{"norm_place": "pre", "rope_theta": 10000.0, "init_std_o": 0.00366, "max_grad_norm": 2.0, "train_tokens": 147400000}
Each number is 128 + 32 x the weight over its row's rms, rounded and kept within 0 to 255. Layers, rows and columns count from 0. Numbers have three digits each. The size before them is the row's rms in percent of the matrix's.

# o: layer 10 attention output (transposed), 128x128, rms 0.0998, rows 24-63,87-127, columns 64-127
# v: layer 10 attention value, 64x128, rms 0.111, rows 24-63, columns 64-127
# up: layer 10 MLP up, 384x128, rms 0.112, rows 0-39, columns 64-127
# down: layer 10 MLP down (transposed), 384x128, rms 0.0618, rows 0-38, columns 64-127
o87 097:131116134110128159137115104113062128162125199127143118103078133155117180121159090111119119141079133121211144140112174133148142106079204121095126091123131080106132114114159187144100105133145132
v24 106:100205120084101121166089093102162128114141141138121144070152127085082087139127133130108129121127127161142165144122144107082146126156158070122173090108191139155152152110130094095145137127106114
o24 103:117158107165149108182089154105135154165121089126130162111187136119129112150146157139128122146144131094113142138088147105129142092122136130139129066126145144132148119163157159110123130177096102
o88 103:095140153091089126152049093079074118069123171088098111149052187129158144148134092116127123124094094180158135134112108122137139154169138161164114217099126144104149107115154104119101158126101132
v25 099:117165140165093156092162097114125189176144143126127157135077166124073145158152129101112128086120118120150130081084117127119161135154209120098104205110136103143152161189097147082058138153188162
o25 103:136138159139144153166129102039071105199137102134124179125199119084087126166145177130131110079144139115147095132182130169124143130135099203135166129149086140161172142149091077169109183139189120
o89 094:113107106133155077130112153178195164106161123132150084136138213148169099143117178081110160200181102127118178107117150076132095154112123070162130122095137069152146153079097084105132109118095092
v26 104:129113121138056074173141118106099160158159135136116147161083158101128054057117114090133132181145103124156093140126081140136161119089185086074153112050127164167136115083121158113145134118152086
o26 092:096140158118159124135164187154178166160105156122144155171157120140123083157116164055139157151095095132161191079118141120131153093072099094099081075154079116098095114149114068101133110127180105
o90 103:174137077123183117091096085094146133112108116091178122092151141128113166105113119146124110063145168123162129191068163089134117131153123182085152142053124058153125111174108137145104174112136158
v27 100:094107092195125168181112180091072131117150095128146109144139083123135108076163184147169157134082138132109176123130112126168127083117159157153189174165103090178173142165164095117123151144085141
o27 097:174136113189118178171120117073123119125205118109068069158160163164129131080129120106124119127082121136092101099087126152095128062084125098088127137164148156080148062137121142115163153134133105
o91 099:124142113076070137133110142215137176101109131112205180111136161079177130081127100095167124143175119150082131113151117169163058174175101139090169148067131114089123134099125107174096172138141112
v28 100:150137205162142119097135148096121085131129104088130114151113084120171098131076155036154118139109079106085111191144193149121132120087152131120080133157123071123079169149133155072177186154106104
o28 100:167151089133113134094065141147168137084123104119074069104160120153139140156125103089104124118138091108131101109108107113041140097140120196133161182179155131144091069141147127176124117137152100
o92 096:079068115144120109111159079113089145134145164149112114164100094112176128128154161114160159083126167192162115148117109116103115123141148044155174148130127131147142182135149157139121131113100156
v29 103:155147102093132155202082138155096156158152155177153117097074131101140125112086130087079128108130128144125152131189198136081074090129169125125127147185150113166172155087137165117112103139144133
o29 106:087105134109108125100127072055057117128105135111131157195084144154120153132122117126146129100181153180151090141102123082121167168126162152148108048156118208135173081117109120086111137120136128
o93 108:108160177104148112118136158168166084103149148094155164089114099133118143142208120140120205082096047122100157124142105107124131163121108123079102165119133106109132140093142183127126129153046114
v30 098:172075059135115156116119114115114112089123116122106113130071077097189104158174085098119143109132141059118094181113080127117138121130147096156091139081095094169111136136146066140135179184089136
o30 097:109142075133102146127165099095155166122136147130148145117130134135115160139088115184089130121119170099076164100105156146151109091109189095178139139154217111119087080147155161082145090089136166
o94 100:135135153101116116135151151138159128123118111120137163145172127140170111127085101072135081183164191149089154196105099105069131145169116136149152178126088178116106107116102131142133197110164105
v31 106:064026149155089162099150088133167089154132150157103122111116123128132077126085107149078095223141143115131074112062075129141087082110164112118176165108124106112119131116121126126131146133126142
o31 092:113107163140169106157134148139156124115188137099122139082090152159184094116097111134183150168096122086127165132091176131121127223130098144093123082128153091152121150134098095101116185123157130
o95 106:171187102097172154077150135126121114112098126168119154206134125121119129117145134140129112111115181142129194182174168070115125073067147136139172135153107187120131126135133122104123145097136130
v32 101:108097062148116117186160109098171121102128113123144206103161119131138116169206090084140144177128097148129120209174099121097162149128156084104059109155134132139050140140159103110125100083119147
o32 097:077110134079172098149115137125110159183176141132145079086173155090120142143123100146102068133139099105124132144072102135115115121187110163172136162147152075119077078182122164131120134135113191
o96 104:139125137210122122182093109106124123064115096082123195121159137114137096089096128130099140153153146104129198075140141087173107111087113106093138142119118180119190120124132111152114112129145114
v33 095:100099151141084149122067104158060153167155169095106094151113143149114170113144122143088141140150056099171127111157098090116076175150148138141147105130135099126144145101149101125161182160141160
o33 094:140114152195133058152146128117156133092128080095210115065127152136128161143076144161140136144098121132162131097180124129105161139063137129132114092147156117144120070122084139169107134150071122
o97 101:125159138079118170133103191166103080170073151165076115133084077110150041151132081121066109117111170117115102166105139131153098089121080135126120102136068129146128161127189117122148079116162153
v34 096:106086105151087121148119155197128118106091168150121105121116145146145175213106126068092172039139100141104141155148133181144144122167069131099120135094124184130145144131066154155134104163125139
o34 101:102076123155104139158147141087128117147068098124127139078127145142137128163100165082180113133169087156045125150140118148129099123169108159088107144094126174087125131115090104111127095173128119
o98 102:158158131131148146107158100184136121128156176115130135160089056079083161078156121183114130137097129093182126168088130068089148158160192122159084084164155077154109066189114156135115152087089102
v35 104:116162145125143123136154134164173165141179079090127157178128123120075131168142060106144115223124165084131154152136104175110167099163150152137147158153116118193100144119137114147105120129114150
o35 103:153156155066178137100124143095116125093113165136106104103119157181148164152133165096123149110078140125139092106139168051114121149104092123106208102110145096221117129116161081141110184112155164
o99 105:132142127175128134203105152109142130186126053138123157065163128109126085084117114140116096138126040141121171134184121149165133117138116122177071151126117163046153112153118176090100123127120111
v36 095:110068118154156130043098146149139111067103138096165104163135125166107105186104143163086165109135145126095085156100116102130088149127137115112098129117141119083170109032143130152120149167130096
o36 102:112186126144174155105101126153115103158185131109097126094153090090151137126155111088079143122161143081130117110163099195108172128091115117177130140158093102176111169106091154155152117172116132
o100 092:152171092070133111140161129054125119151114133132111104157124180116151113155107110147125046175098167133121139168085143173127126111110116170113128105133147133116143093189168074126121138085103122
v37 102:139155155115077152123151066120142117125153109161138130134171155168089128187142153135100218169061117096154132100157121112125189176122166135083111058152130068134185138094122133172134133131091130
o37 098:090184147090134163139095134152112148124160132164097153129111156112114154113126135113102123112112113168056191150147185128180101106178122189141131122080009081105113123127110165146107094158141134
o101 110:141108076166076102124099128154113144157164103077078127086143117161150119125146050107127127084145126077160095128116065129115125166071140126174097142173148216143130128135127132113179198065126109
v38 094:147112079067135137157162219132131157203169122102092168083137112125103155105143071151146074167166130110130163085112086167125091151134173121144117174135168136111143148119162171098154101083112094
o38 094:121121159071180095145108128094127192132123096116134114155138130079136119178073184134151110131162146116149160158111149113107146200151127158102101051080142139137101068120176037110140138113125164
o102 094:128177138223113166124087118144101078099101161124129128122159172145144153098173093145135117123076156110096095093127124136221109057087106087091097099184133154090105106115117184146117110129130130
v39 103:139106149142144169151157084175143114160203122093126187090142120146103113081161114143059155120080142111123109138116133169084144102130124120125109113155097131091072156187162181093151160157124116
o39 101:169139120080111127101149175120129118151108168146085109138116080125116139077109159160153140130098114092198110199100102106170165112154116207087149081135081146126123125169098113178131125131108087
o103 093:106127102142127054129112106172097147070140144175187113111123084086147154175128114152089095126137164143088146011149114111134100130092104082131147060140203174148150112104132121121133126089106175
v40 105:168115099118152092120090139161102120108148156096073144125179123148131100188184177122133143122122144093180145078105127132179172110194106108143093102120114105082164125123163137099115131080152153
o40 108:197126154140129106085153077102101160093076117160100127157142121057156141118153131169127202076107127100137108173150130147114125118136122125157156151175152094088174145119145139113218114143089028
o104 105:099131072164119172132107125154182188144186137144145147145093091103060143138069089162095043174116162158087146137120078137197115137124152178119065076063097134131078130136063104170121114140148151
v41 102:158111127150107060199118142152163105145064130097106123141152178114146139169089101120155168154121145149103079107119154169138133114150148063142173104128134094116110113179178137159135174111120116
o41 098:136076108179109143140143138151122138160136133062144084111160149126145132145144115110141110140117089102077178160134129164114106138107148131133161213120139113110073044142117101163121088180107129
o105 098:153133195092126101142112103076170152140152147132061142102142116127112143131139162166148128118167123059122115131073108129141111114174125087163182131137167157159103176133158136086091151100170122
v42 101:128121103230135155107115148118164166105149124112052089119153111139129143107064122171160130081126109087171126101117128179071115091110139178087127102156147123117163140185118165172098120090171087
o42 093:201130146168108145100126153157111157138095172240141086139127090125129144164188127120107153108117149122181062141136094129074132120175152145089113078169119157196079078136119153088152149143102119
o106 104:132144057092154186162138161105134099138159088070118091105173102105181170093117167146195147150143167100101129114080129158136154075131074119136177161121117088082131165120097133096128112171148160
v43 115:121135102125112185136081117146110157070156151165108029122113159138158145165138114136189163091144157080112162157105132102125089126136127143124108140126123091149124159120147141159147094135187092
o43 110:161149079129112137062109091093122121120095189089154115120145166110140195126141119153077147095117170108157147117144178157179116063156190127190128154110185136148186097119120131129146116108186154
o107 103:130127127108090112095133133122169153132085102072127110105186107101156070105147114159127129138118106131145118093057031098141119120099139125056142104114105128109071107147134100117087141128104155
v44 098:144106089164145184141147141120095127108121053144107084106105086111113173160141147119135178112133170185107111106188167130150115150119081139149185093113131095117135122132160148160185177146103133
o44 099:141137154146123107115112154208171180077117094159140137150137120117045151110151131103135144142153124144101091070052120201157126116055139111112131126120108105075093111147138138168138177155082115
o108 098:098153123164150136067152122102163085128088144185101152066080161168170116108124116137175112143120146139139096169169169118088156176170113129117047140173127107153124104111111174130124072092114112
v45 101:123130173122105109083111146137122093099145077171182085125121098125153102146132130128142145168133118166116137101099166144165123146176134059148103121112144163124135161111164105144104123063137172
o45 107:142146129152161149169162135148152204147132146075146124151140127109107107106090143129092095153134151092143091154075197131117075167113100150101132174136073016161152102125146114129111096149158123
o109 093:095120165117107125186169114097106134152131135125100137114116170166108201126172112144119119081122119154144163056163050144150140138087145055066136098107147201175125078134081133131110108175103118
v46 106:157154117096196094122176171172097100150129165213107178107124131142122117150141075126141175154122152157149148106158048079069201154107149088127151138081105191086109138096148139137097112138112130
o46 104:130145150099224091144144115140126065088092149140170147106090101118140084109159090078112092147147099097102157106146104136166162124044085153106163095111123092118126177156191086130093119131136099
o110 097:071151132079117146186131119077147147153151095120105110106072121156126173104113120116145153164077137150117094115118093171184047138139100098099083103171063172120127096144127169104140101135083082
v47 101:167116115174123058126190106063076165103189120115122154073168121158107156158114117178131160148162098158122095084147113087159179109137092125126072077115088142108135130087111134149123098087083169
o47 110:167114150135120132119099106116139161155105110147115113151145129044142083124181077175112135114083179111166181189100100134127113113131123143134159151159126037125100132200159148125167134042154157
o111 101:111165099099108101085143141171089095068153159131114131168160125172133159114074133156153134096110121079135109102113141138105148163107148117130054090116116153092153124093106108151148164234101085
v48 089:126106072148124092148122103128128190168155099089101111148131146120160165169099108116181120132091166191116136125115100110121145152116119128086161170117163056133154125142143119191145110115185075
o48 088:102139088142176164128094120130130166147112072120048142124149155080098113160114112138056177150119168158183130068076114149106094102080092129160092154133070106112159105137105116123128080169100131
o112 093:156155153132106139145125166116121099129126110120126132056118113113168149128139167147128136131158103115113075136174179151130140102159200151118149119122145143092060126098137083130127143123120120
v49 095:150135148109063149189086116109112187143113122085171118164109118057107092122176122129142103177215156113117183119095119146116103145095099158184147077098128172147093133092128120110078086144071102
o49 101:108098115113133146124118144106152108131127158071136126105117143140118057119102112065173113100106122102153120116172175108139146118127139106124150154176159167114151174124175162134159140124123153
o113 097:164154151113201113134099094110097147114102112196102151117155142142125102198108160176068128130118097110135112101113061137141110089129126126106143140046154104113168065167118156182118088128125045
v50 104:162162051088070122120071170159107099096159157099120157145104120078177180109113155150119188148083158108131163074112109140117149120138120128139114226129117149148055089129137074151158053114089157
o50 092:119082123132127182099176181182121086138144098080122118176131090147146120141105134120151080079100139121136169149143088132144150226132130065114118156120186127151037109172150100134139171157126167
o114 114:102146159101082112137099089079146137077090132135181125111157108116057125139120144119084138163141069120096136167152123101103090064126163193142126113112139126108145138112079122161122118103145143
v51 099:170144185095124155176137096075096129148122100151063144144155113187109141170102113172078106106145206158167107120161153093139126068070153129127133167164152167098121113141103157107125107203137133
o51 102:169141044100181123151093128156149112076073096093105134110194119119124141125126142125101127130154132072146083116087097119181151125141146173098122098127064120081202120113133089148113149093094082
o115 108:112148191125115109058148113128061123156116188136170095167058121112162156164145163134214136115102129154132120115100095172148137160147086127106139139167154119160090210175105138116155047158144110
v52 102:049116197126141151125102143135112083151069121159162143154120080148109101192138139172076115123199113110112135137123147127175196105118137123129109132181125116175097058138151186171113121156167148
o52 098:144094107171153166048170119126148126121094151146159084103133182144189142143107149172163082144130112135155103142098120127133093136159160162088100147117141032139138151065145113104147136147102129
o116 100:193130128094095099153115178134132082135182183123078184184115189153130137072122168135146132150135119135142134127170171102099127176119091120162171103171116200118188140165040136168110086128150095
v53 093:057180125165125167146138117106104104134120174165154163173107138209168137173127133150090116103123131147139130119117159084160163132161187157187162176181154090146144150137117164167130101152121086
o53 095:104120071120104127147071087102108115150203120210136187136120127102068128124107135075122134091115103084098100150139201166124146120140160120095102131127148077137133172113128121155099200086098086
o117 096:138122109155136125085114140182156095075085120068119023112100114151173146108175093130152102167131102188194137138168094122114119186151114132089131094167052176142132118141167177125153073126183147
v54 096:185169187146136141097109133141121145128087128166220119181151115150147176131120123115115120129170144178106144162149179137132097165176108151175088078106114122132113100105186089101146103159168120
o54 103:115081097108163102083097114150160107133121163108185051149120135121132157151087138134117145121161162128086124118137118174143121076169111119106143194148120144164162127087208132161131092140075117
o118 097:101136178105078112169126111125091120120164114137071147131123166158144077129184169144097146120087105133156143105165182082102176214102117110186110137102186122118175157130067163146150123130135100
v55 098:112118134129139116092122187130164164136052125106128111174131088148136151171163166151159097102102165136150091132171118170105165119108122150122181160147200152116122133091127154128115095080139176
o55 095:107145109107198149081097091084126155111135144151087184125115123097131152146134151149133123137126102122124110134104080177142159148145111109110091115189132094099116122083143134138149148123135130
o119 104:147095165105099152177140173174141197136060128160123124147138150121110155129158127157107093166137161121169104103141105092130130069173148107110172114071125139132091143168074120109091141164091119
v56 090:088095116087089125079105119113101094122160133161065119135109148085104128091165059081168067128130102109121120126147160121124119163157139133093125172135139084194146097076195094126122174131178107
o56 087:174090100153097121172133134126154077123061124150167080135070146123131133130110091081080115168116084145171095125123092137185108101143144143129126124179157196073102176074151110139099156105133159
o120 103:104170096126143131098069093116137176137133165122115221115186111093108114127114162154115100052104098133096216126126141172117146097084183107106154129090091075103068103182108149102097135107141101
v57 097:107090140094090134125157113136148173159103101074119098139067127143118093099118102144107149127133095098152151142092073094071126129062163099099165153137075142098104125081107214142087101136111096
o57 098:076132083110119131182175179153113114129133115115143159120115093139088138129162065137192187106092125160125204125134136132138163108125139191090121109134099133106090143131135115108153164096172115
o121 109:203129152110138110070118124096150161126072176199138108156163087148157180110102168118059086111133193102182065156151112119137092110120076151129106154082134092155139144171128129167091138091107155
v58 095:110140107110136123095135139236098135119155051165124125180140169129147094133137148112105146150094118094209156126154134120125165156142142116132098115111130103107107081148193139163175061084118165
o58 090:057131110139090163078103119151145158127128158161156093094111079130126153115117172153114124145113133109077145179111138194143136170083039148165080178138136089106063083074082108142157141136105104
o122 092:130130132127093101142163145116157096133128134149116152129154145171108125198116133127068125112151119136173116129143098130202095110148174130106100030098093117075162144121101150129136074087121115
v59 093:103115139167118132126128162195126159105110080148176106080105172145177154155129132129128125150135156156089149098072118150144087017123127119120166089153187130136116147155138104185095136113143101
o59 096:103107100154166121086134090143145151156159107100118177112128186176116097131120163103228206141141129167125050105098086171124167089151165181116110141067125107136122094118122106129139086149135120
o123 095:167168171073058162149131160132143151143138127109148083178186098103128170148156101133063126121107156092137122075139092144130109108100109045089161133124104136115162139120121128133151137151108115
v60 098:125172087124109105107103101208123095134100137146145089093152100149116143108167123157146121086113114152111130128146139189167143153074157209148122150093134144167159154107091122120124060069084158
o60 096:116135144102116180098133119173097082115113111117172195198074132145100146066131129169148145106139130144162181111095138102119083151158090175101143133089160079098124147097136126116169149150132140
o124 091:145092165134110149141069144135090126115052093101152122067150100107129113146150134066068074126086148165136102132118072069109131105088137122112135105077085156128075107151141131163103118134142120
v61 094:096192085201128179124172126104174146130078124171108137111137185106116128124163124053078138118074058092145175115077138126140134071164140143087166168104094141102128163075119162134112102126087166
o61 085:130121114111157123189103130094106088192156071156048156117150138105122140130112084131188131114159087152115108098094162157155157156125096180138105130101061154124100199157186195111146119166164166
o125 105:192126161097123152144144136169167141147172158107183135112108126119111136079113149104139132143101158069110093206146105088121042108123151088128158105142122120141131051140097097138113162058098161
v62 100:099087166130083118073110124113168131093152147139110114112064064147175093110121121182127158053101088113116116142112127103137159103115128150094098126147144156080141108127132136101136113143155140
o62 100:127105092116138122097219126154067090118164139110122145158178075155145124127054123125153115120099162130088136151148117129084128094150134118139135124147086047160115144164094107169138051161177104
o126 101:126154094158069143135135153158199112120122121183102132131106143112133164121135164115161113162159154180126150128116133142134114129129094139129142085129198105120105151115123161131122158067091138
v63 097:106121103151152141212097115111160168107135129089206122152098148147113175113117182099134089078134101082118103149161164120132142106117140102093190122119133166184144097150119128152125113067079130
o63 091:182185110117122140150069158139090048102097138183139155077102129100142115102151175101201143140161077149145087163161094083115137089078173088077123125113090191099088150115122132031156166108120130
o127 101:118136167133143126108112114093118170158157096095104096065181145123146100151140089131098131108083170132149139075108137163129138167171086205146103135156192133107145122096109113173086156118146175
up0 094:134148116157150075097065137155150084196142112120142089077160152137095100141096145136064107099149158112122095169117141156188126149134142140139136136111112189129136101136153098125187181129139145
down0 096:154063110108095123126123105109077176171137082128127142126150069178054135102126108176111091111153109133128121138155129134115143152152127102138163068156168171084172106140119103150187124132114079
up1 103:055119162105159171110089110124211129092129106128099101184098158102138157086078150131117142123066102108096159151094103140189142151063145127149176108103151130067121099155141109126141129154031096
down1 112:110148127128088088126143085155131173145143066036098156142150203086129136121225080096082131074125145168096146186135121153166167107053198128162134165124121160106137105071179158094138109128156162
up2 090:148070163094124119131098137088186082139130174148099108119151171154122157158132108164123132114116199151176078147131174124124111144131141197126075141131118156118152168121105099148157112126080095
down2 102:179165078174107114144151112116111054074159122112135082118072075122079135116119119168102174133128162102122091138137139166072139097111118146115151138167128156112092139095090138193126129096136117
up3 113:051125172189143132110172164082150130142122058162094150097118117164116114161112131143160144145143159141145138162142139173086149136082123137167078184128148147136112133132171109168153111123058079
down3 127:189129112146099111158145158075124126045150075118158202143116146101127103128118137142152119132102154093172120114153114133135130088111139127118113136116025187133155075102181151188140078188085079
up4 111:205158169168129127113140146157143099141137072128131084094154158130158098121106187099102153107062115135164162120141134085166168128076089140140128124181109101162085083108176120134120143171131091
down4 101:130124121109098145091099129136147123179093145145150146108092147103094102145066168124182135127134138119138143157128131084143054154154122160153169139087098098129171095077180111117094159119127187
up5 122:148069177082085114135114140140150097146117114130188126115084113162163055119142136120104143147168169110174117065112066178040123138104118148150109110171121150150177116120167182132172124100098186
down5 114:165126183134206110059144146160149114182097115156073154110092131131115083162156160064074123142175149104118165116122137123134108114177046155175097195166125167153141107151141102083187107163118112
up6 105:112027187128158109158103153114173105110100131135098092169075175176108138186061134163148139116082043166143104105117147139156120126190173124128096073111177140149138093115112129143142162169105136
down6 105:102117080080106140116113146157133162138104065091110110135063140134103106111116058095084138121140120137064055127099168179140126152112119127113160086189137143150123147178134134086159143105099120
up7 104:141099120112147066156118135146168147093133104127115159108111125107139108078107180103161150170129134130066143093152108156121156114123110085185102160117164121125102157115102166159193123142170119
down7 112:115128165132157137173120188069103100160115179133056120110160116092176165098089110146093163106119145135133162128114149096113145127077080160146133121183133138105126114083103170119128150149120071
up8 023:135099096126198150107156182124151153125089159166172188117105103161198133137139081146169130075122096151137177124109076112131105143120116108100229094117150149126079175163133098105108154128134117
down8 021:145176139153136154099173075105133152139178087142135101143070099116113114122106129138169114163131136136065055108113128165144154131151152129135099163182135160096118161135136067101165109141133112
up9 103:063098155125105162165162105126137112057141140095144103128139118109080166132077113171066125058139158136122166120184172115074131098104112119101115122144137128187088130127166089119080116124130124
down9 104:041169170115084174098127154156114126118119041149131118101085134075146107062039114140169069107138118146109119224121128104153094090121159123121149122108161132116110118158120088127099107162161112
up10 107:130126159134191098104097096116183116123171174115153143163170069130154162148132146135194175129088125117225159144078153117135135129109118175080106138112109150106169125143144084160102170106148146
down10 099:093150147173119132079158135122108150170106169207120163080066157091158169167104097186143125168143081085142100131155100124080148129163095170124165116116121153126116089171145105143171160081154167
up11 076:147122116122122157156112156166149154144121102071072144113113098100054134152097110148135115096117195135111181184148088099106099157142160104161185146123141099102104091095110074116131136118157092
down11 077:072163143087182096142175158153109146121139189105143143115090111216103118118125172109185162113123108106130117194081092131058183102117073163169121115090174141160116154126135135128137107105152085
up12 034:156117116149100139079160100123154185075104158131114159128127177105154145148160117190053165114129166117139181068120110052122106131119115109115177158135211142133123147090103107113157167156144135
down12 034:170136110187107129125114111103120193074075152080029125129140092097165162103146139113047096063146135149109173153103143156129114076143139150142141134138138147164168087098132138139118082125119178
up13 118:156167110103106153125154174149155131129155103119084065176077098069156133185166108113097119164095120078133095111114168129109203198098207121096112130102096152193143128084148147131074117153125152
down13 120:135168102155174178143127076111130071156138133120146090179087123080169131152120090100120179080166128116114088114069103156159144154153172108127143134168121167123149153066180119080174146065194145
up14 113:141168077129143085128145095114157024173136150124122131052164121089152148169157131125140115134131159151152072150172117202113081157101148144182134152156104122156172167184141137163057119126117137
down14 113:098172113139065144109105125149147125142179197169085172118150081124073183109054183118167129147170131142176074134128154071135123127115119173147114174083148119085120117147161118140139147132068181
up15 101:172174127162074107074164123179106153066115122149148111127114134129129124103175137128155130122112226120163083136113155114117154145167194159124081119155156156077135131148100083119141137085104045
down15 104:103091136108116136134113154116121122125158162064126100043150131116134126130123104163135108135115080140127155177125182106081141145111143095168146151143199138171105191194173105129069081147139220
up16 065:178139124157136140135142140093092132175129119129128151100121186178166075100162082113107108113105102129149133179117134090089111127096102133181177240092187141064179110169138123184062174106147167
down16 065:181110159065125105183128053087134118043131141129110122099112151055148120138158092099150163173095137196097169111203130176089133113146115100119077134181116163182127136081112140149156125050157086
up17 093:118101137124115134082100155161109114158159200195174088122130086102179112192086172118167113115144129136134192129136122165084132152184072174127155092118129099128149121139142200136077089106149117
down17 096:172130196085123122113115128148132144134142148121155145181136117129088144138128135090087140122050036157112189182161069128070126140134110125137174082084103151132115104221116150119151128171141122
up18 099:146146123159093122099111165142144123087158080206128106132131108176208124128141169145176172117107085100159069135164147160142107156169145113080101153134104211112194116178169089139080124117118130
down18 098:198137147137170087126112152034123181135109109124136160158123131093146133065115098128181106135135102172141110149136153127141138143108101141130150147166144125193175139117143078104092103163160113
up19 118:105147134151091092112112091097151120135140180086156056174086201073112154154075196096120156158107124189121154130086132161104191064090191175152132106151089156136118173114124118135134166116164067
down19 123:087136189134100149155100064130136127104126118131116137148186143146119112119127165166143023120099111093094181151130131162134136066090141154111156069138073133170119115147096177079147128111199129
up20 038:076113174135157128119168097106092167111126097092155109130111093120128134118081135119152113107151186147117151135150135156155102103121156130155172097143133115169199133177158122151145142089160199
down20 038:164118114084121114132198116112093109067101064130096186134144133137142125143144096183108119073084130123137137054170141134098102096157110163170127081157182147120131170085129134155088090095118120
up21 103:133126077145133116145088117138127121165114122125098161091108154179074197124084170110119203156126091060140157159085182153065140177138157174086162124156091104145161111140107165148112131137126127
down21 119:114178081136108084165099123152097115106137140124183053132135148093144154126099199134115161133106148145091139151076148000137145134196101154128136084101132123142174137115078167147131133123091161
up22 104:128093161079085062133113157149092204146117098175137139136150110130181121094109110109108092123103154172152147116150105164132045135158125106133099198106150202158159114109137143158171121082169166
down22 104:180126109135150070150153063112117094137140131104116152119160184064164164174176128178105118102102138126138126114107139148172101164157161174187167077172179116165113131162100177153108113192114167
up23 117:103092092112103119116095096146178140137146128113047129178126141104181146126148133087131147096111148143168148120185172110097118143112076105077116055094123113082125139083163098202158113168152167
down23 111:130100134159092091093153180174126188133155122132114137109083168127136125039108129151144178092099131140127111144127183119121123073141148096085134108156150070121109122124107101081131170145166145
up24 072:113152139122139147084157172095159063114137138099120110076087113133147136131172160148190134115168109081120183173133082155128115110148124157161040116125146157160113124167182174075131070067129130
down24 068:073124152191075127173126065143165135147079128062120141144140160103127122124186146128141133112189170121145179111153070119099126091114138159095098118066158109080130153114113165109089082101146133
up25 128:140138131083140126139129160113134107119132192124100156102136136108098142172194124127119163109091147105099106167166177181145140123104118085165125120145114196141052147121166092118181072120134110
down25 115:127119078133168105134040097146135053122110064102110143157167143105104155139177109084129134138124121090110123133078108145161133090147116104160174125122207107177124137152076092103080118152171125
up26 111:171077084150149120081132157162109136170151136139161139154189100119140172133084132096136112179105149126141114089147176109075180116141139154154100138107123187104106112122165111158156140115118121
down26 107:097175105147092150119130069127087100093127141067113150156149149094158081119165085121111124086059087122083128139204093068171095134130151099084129140193095162088148128080082163127105124066144136
up27 099:134116153153164180132130136087125124143148076109166122112087129122110061126137155106160119157117133128112122103161109123124153100086092102165043143159144167107131127145074117085109083089106101
down27 093:095114108072061108172043071165127090170140152092121156108152096146075155127089127094125162122122112141094125175178112138175103058198145086098162125062103168073153113135100148110086105103121143
up28 100:142183130142114119132148112182116127151141107121099145182204057106077120196143148072117088188130141157127118162104165152090153142049163112105183127179135135164139137134115134162166125156109138
down28 096:118118127126131140149108084149104102153081151139075118120165077157151127193172157164099022187096114137088149163048149110125143065086091113099114146121170100108108128151164127192118129165162101
up29 105:121184166163119218134096144185117126186151105136121133084126122133120166149195136132108169098160097122117111147158153147172068098147093144125141170156116077066095161160120107132149157112181155
down29 112:141125210110154081111147155130137132114102071143137110195143074150133137116126167132147096118119115169111172130156079088095093105157104111126105048108086054138181056175097140065105142125137109
up30 091:155128071154155159105053147132145099128173158142141133040126136133116133121139126113093123157195135143079123162145126117131148133091150160146153174133158110107109173161100112084111159161135137
down30 088:123131131051167202106142130143114086098152125101113137155056112147093146150135130089148130113152218063149157183126129134140168173151135119074111113098165073157136139169108140152146134124179185
up31 134:194170150125123178143097119118108130169122158111191157164177121128177153091113115136140113121127175089167183104131168172149125121106173153066123133158069117159167118081094156103147098121113092
down31 130:130154147078142132146124087182120126113168105090162125154099133115157054123166131162131119104030166146069166166172165154151100097120143049111102111166110097070162078120086127121181168099143128
up32 073:115071139062128135081140090065117082157124125168135119156157152114073102112070127129126077133147151155168112085121117181057091100150160089160145092101127105204199115110109121117107096115130078
down32 070:114146125160122067064103088132153081151131116051113133123160164121150172143141122193098164101079058124153134093109170172130043133136103128178198167090124096144135111089141139133131106118161115
up33 060:150160123128069152112187169079143168115121119058128153154134068120123158094111185136123141230132157171102094130114093119095119125127125133145126122156164117085125115142125114166135072135161061
down33 062:133087104131173124148099155149083155130113149194128090077126107138120162106145096144112177129019108107201115119159171112160115111104138123169102143070143154190102186106096153085112134164147136
up34 113:094132138099122143106077066162158158045124096136172147147122099203108133143118139108148098104073110137147122129118124132149156160069173128163164197170100152088110131113174116111108118186154076
down34 107:154139089077049119159091121134118142148158091099075078163162121142134133155148182120095156084074113164114140114137085124193112137139143097143128183132103137043116106143097106111179119096147117
up35 113:150135138105099083144114118106088123119152152104086103133147118091187121118135104158114145117146167130109093012133105125105162186041081199123145144122133157088112151158092139116118113146109163
down35 114:125106122148130163168147131155096165070117177119134062151117119144120092107060125105130150124112030175183160175070178082180168077153124097098116159097064117156085138094125085063108145144155124
up36 111:129123126063123069121137132097149076157110134173079111098076064133143090101123130116094085161140096146126101111161192115191170163124160142101119163120134166119160123175155184138083101184137154
down36 104:143101172095150085128105140132107104124115125151093067107140100194077134115111158111105070179137134110096118153070133113134162154150136097103175090153127162123108120152090098087118152236140169
up37 023:131167134115159151105126143122092147067146123072107155160116152095201147141089127062139121126102131132149080117122067151142106059160165139106157059141137145132164166116121092092110085117135160
down37 020:169157103124148115159126150107091131104130195108192124083140146153129088135154087166131185147107145147048108151119151155095143141137122114081128124167140166108117084097106098090099201152137095
up38 098:091068147152170162111111179058085122179117153094096096137121032161160079089107107106118142114135125180085131177110132110161131199159081107200107169172101178128123155098120103100138122158147153
down38 093:089158130159065142100122119158152148117128073180130134185067138099126110183080146125180060183117092108149105131163170108119117132100139154093166112107113060102083082138090158126121115134160121
up39 101:087120156065148166109141118083138130128129151116148100115132081168124093143147099118133145162147113159142167165153133153085137108124185114195109120099111131139084110173119178156143136175194092